Each number is 128 + 32 x the weight over its row's rms, rounded and kept within 0 to 255. Layers, rows and columns count from 0. Numbers have three digits each. The size before them is the row's rms in percent of the matrix's.

# layer 7 MLP down (transposed), 1024x256, rms 0.0444, rows 996-1023, columns 128-191
089:136111069119116164084161023172113114159087127132105110124192127056185121137134077091090129129122122115136090120106142108140118179229128156157056145130122105105136123146132196120113113180106146
105:120189122113097162154093159159098110083158147171141083095113159107120157140101123089135138101167100164122190156070158095116153109052132142113135153166147137178111170114194097157087123162103122
106:120092136124176153118102098090093134123105155067119160086171142134127101172123099150063146137150075130157167111100142130095151091076129107149167130181143113137172128162173147090072087177110134
115:125083160065108110138123131075150065178104128124118135126166129149144177188138086110085090128054094160103179108129157142145158134203163121180202147154123112112105114133047138115150120154049112
108:088117109147105159118116150141133162149067096140100115118123183147131140131154138130096134123074158147157137143143110109128140141117105169155091169079163092126191069149087122121104099112094079
096:134141113141136086148119164092122149112107139139139181129145108103100176114085150136102183130116129127061100082192127093160148165130092128173133154059160142065150159097174105124142127126132180
111:167136116135096150125184137104120183145133113097088198134105152096141186115093109143120154112129141086148075178091141165089112082139141087090121178134091122149103117194102148152169121140158135
096:094097114112111119195123151131082159112095139109151201148129087132101123135149074163092123099078084102206199161156143135086148137091210105172179155137168151186098205120125091088120167167151132
113:083166176111096134152141092124132105170179107091135154157145128100103170091171129183100080123119114120135138227128107111122035143083124098131149161126110124102074153154123103109121046151120130
066:081125095116150182133150102108116206128162148156133132092165187056093150147143113118096056140107131102086124095181119071122103119106153151138076107090132138109121109095121195093072112121054141
095:141168087140090146109184142107150052149112087145142195153153101138161084164096177136116139138038159114146118135148103071125151170124127173080142119146115185127117169119099161108160094088097153
113:147136155120134167096135120132116087137140133045061223147173104106069163147088131109190210104082187108146107090133190083161140113111160132148147105149156107094097148137148090066154167173131057
096:068139134137116132108187063172122125110100140181147139072099074126185133124124122178119097111143183141107148077166134123153151145181127133150107106114099101160101115174151104139144157200173101
101:132133096146103120151184138110139099125076165092150098177108151177124086120127174162053138149184111135105096097175105094115116095116142138131122171121142133134131102128089138138089167149154110
111:086107103168068138088126081156093094090148142190112095143091201126097144117143165143116137126140159084112116189123111125140098119088167141126139229174139133145150102054122154089131097152152156
118:126169104187082110138083125088134134103167110134145058136077109093116149081141118111156118124165169113107102131125130105116155121089214164089120082150100116101076080104126106171085157097111100
098:143106083083150071118105125127161180088126148125141086113152139086119140129181118148106107124122157113172132138110102190121140116131204117133124194172097076079074187177125149124110113180147107
066:159091108147131089186172092100088153121177103150093147135127168172059173156152138121142143132140165083122144089088101122117136037119102092098135116149144153118081103127126145163102124143105088
111:087159120114164167106121101137156083141067112131112183126083105198142107098153113069196121184094083122166160081084178126117102075134130158104094108138064170107169152124139121152164131135062111
108:136163216124125113153142146116118082153091123078055118144122158157123065155136138131144122079124154150091165137136130076176133157150122145101111115134140109140137082130092149157125102104125116
110:096110155082082064108128127136218106110141068127138141154199168077139166171118112143152107136121126150124133148164106191109145130132076078166139163127142137112165052137113221065135170153095108
094:113077110122097048144118179080126167113115118146118201165230110119111128162127156136156110125156141104141103080135124184153165138131137076127063137131161125091176122153148102088102087138109176
103:096115172141044152114131139121118094136086114145132114154123121132135181101156124145129083091131139111106144093096156118117142196078156130164164125122141083155087116155132100129147109113110128
113:130151162103133091093174129084103112066110164072160172041120101167169198127128121190155172154119103140189155071126133142143113089131096127117092151099151134109105144128141087162136124125102209
100:122109054092109119098148142176090133136063131158135123095136209189155117099136103154143130100125095124138119161092180123157069160147125142134159115118111127086171110138120170154133099166154125
137:125117148114114135075150196119153103156125131163133132136110138115054123106149133153113122172146139103084139113066149133065153174061072179142112079097108175136162042107148194132121162105166186
105:136096083092106170142099101095158171115113108138181142174133083184152119073124118135141126100171184097132125124159125073140171123080081167141163099116103140087105114146165128142120114099140171
105:152150173119143141038144147159135088160121120135117046167089124177135126072122120168154065122109099196090134156142140140152090114157101093149099115205162092121180112136148164073144131131108134
# layer 7 MLP up, 1024x256, rms 0.0444, rows 997-1023, columns 128-191
102:106112161159155118192197120164143079158113131170086146159100091134127128114177183114154129130188165095114107129137109126104122151103112119101104134129143172107144137122183067122158116140170189
104:206201088143145084164105116169138169115150131127182129144067138109136082091087143168108144141113139107168113175105112066092107128108147150098124121146031196114108146148145133111121171131073123
121:177100151139207103188140110068122168150189132104124131123154097159115099150097054112122130160150083089073126122060130096186033081099111112142212091137114125094147130134081067058087131159125065
107:088081085078096175146092195115204150126115099099192138107081176095095099076142131109080140094104099135156135123077120115142173166143137118129143092093121129132124112160123194135143123095117173
106:101077091114173166106125120098163093116127115137054181109146159174141113118132143140134125163138109147112150134153094162179155100203134117131105065086105158134182147181153144153116162153111114
113:133157139097133085155108149127115136136133103158083094104114096095093082145109063156077178122137155118128204118069142166139123131121170172149137196128125119133134099136108160171093189108075128
108:086130132134114125140185111157154088084167069151182098105096100173118103105119070135134127156168173145095194111095147132082157138087131104094114051189137094189101180150143170181143177131165200
113:080092149104159142144109122117159148116140095148149153124134164063132071112141123171053078144182124123146083080115122149135060116104080148106111126149096149114147132097128138192149127131152160
068:140126130135152131157113163066212087100094072097069105151133206123136106193094158089128125105113179160135153153128134088193064116102144123116110095071175098109172169124183144144141124160148141
100:157097130182103148156157105162120125093094067082140102064111094162159132106133129175139098143127164130136146116162120098112178134125104177089120152135050124150093142165091110119119142075121163
103:105166116120115153144114173115135140105096139101094135187118102134124092070105090145129181136139139122143154127201170097103117112105157141193092111168140124168122184090138134126140176133114073
097:155132138116092140144209146180172149130108151077105170110111168098139116098134155148182175139147170144142096091110092161192112119129104124157164160141145192085161157113171087123148101119098154
098:171139118125142155079167151145142085110113212133079088146107150106156111116093139099157104115168102160125147153147073064061129129171117135120110112124120110186130161094120169169126127147177076
109:120110164166156175167166092109164147125150062148104140091119176097112116130085124149117126140173123129117172164087088161123092097156096129099148155151120084123127093086124137137128113145144068
127:124126146177126131135146079125150121126113081149073153155131104111113100163180154098128138174183107168104091132112112056124104151154123158088132119116139202149101161120123131137106145164148096
102:090082140087152120162186085188146113159125104104056202177115071113140091139132096148093081117116116099116167113115079127156105091122140097159121075172151119120101089109113115095146080120126103
065:106149150117118122161117111137081092092121120148142072093141147131174128156152125114119150132138111091152194117114132155125137115131119108115156139139135155147116159135174162131134147127121124
118:096150049153117145158150159095123122155161134083174151139159163122132117220141138142143069152146066170119156154089141137194121100064142108099153142097102150139116144209142137134111108155122159
101:097088126146097054127097137172186105101132138164168163111141138167107215126109121139156148169140043148142082152119110134148138166115138126156076096157155132115096145107134188124108071098146090
101:148141160178146136191197081159098187110138181130085143123110107071140067110107136170143138172160126139124080134167121095109119164115170139136106108111125099140099159118167109185154158121136137
092:120140134143093153149028171173124159185133181084102100096163153120163127112194122165142141117190116077155095125107148091152116145134142142129086094171114136099110136133144112146112141170077150
101:075110088159163117113108085132079167122114102193087160115196114182111147112147158122126102115143142172212122142096126093093174071152054104105142105079123090132148130162147089136136131142158110
107:099119160116066132098127102153169132170108056173141180127126094217146145126101148157161107144078106127169134129182160150148146073184080109128132104129150098175130097142138131081158067121085153
101:117111130156113090150060161147126165062117177153135099112115117132056061137150130121149179092154115076149114125123145162125106138123063153139159148185132090067130106159122115081092121152127083
123:145058145139108117125042132101129071092124145197114158087174138095136098110061142155142119158144080158125101108154146156184156128108102148086084057167171161139167102114131184123085124081110144
104:104129174135131146151134184099135178086140060071156125150076141101119111120112088178151091102172086131154074134097102100132129132093116128116147112113077140104113127164120169105119137079097162
111:145119139150104121164113124112165159122145156128100121070104117165151076072161141141105153164186212136158116075119108155127068114172135115087152060114122106131076089107135165137130122077132086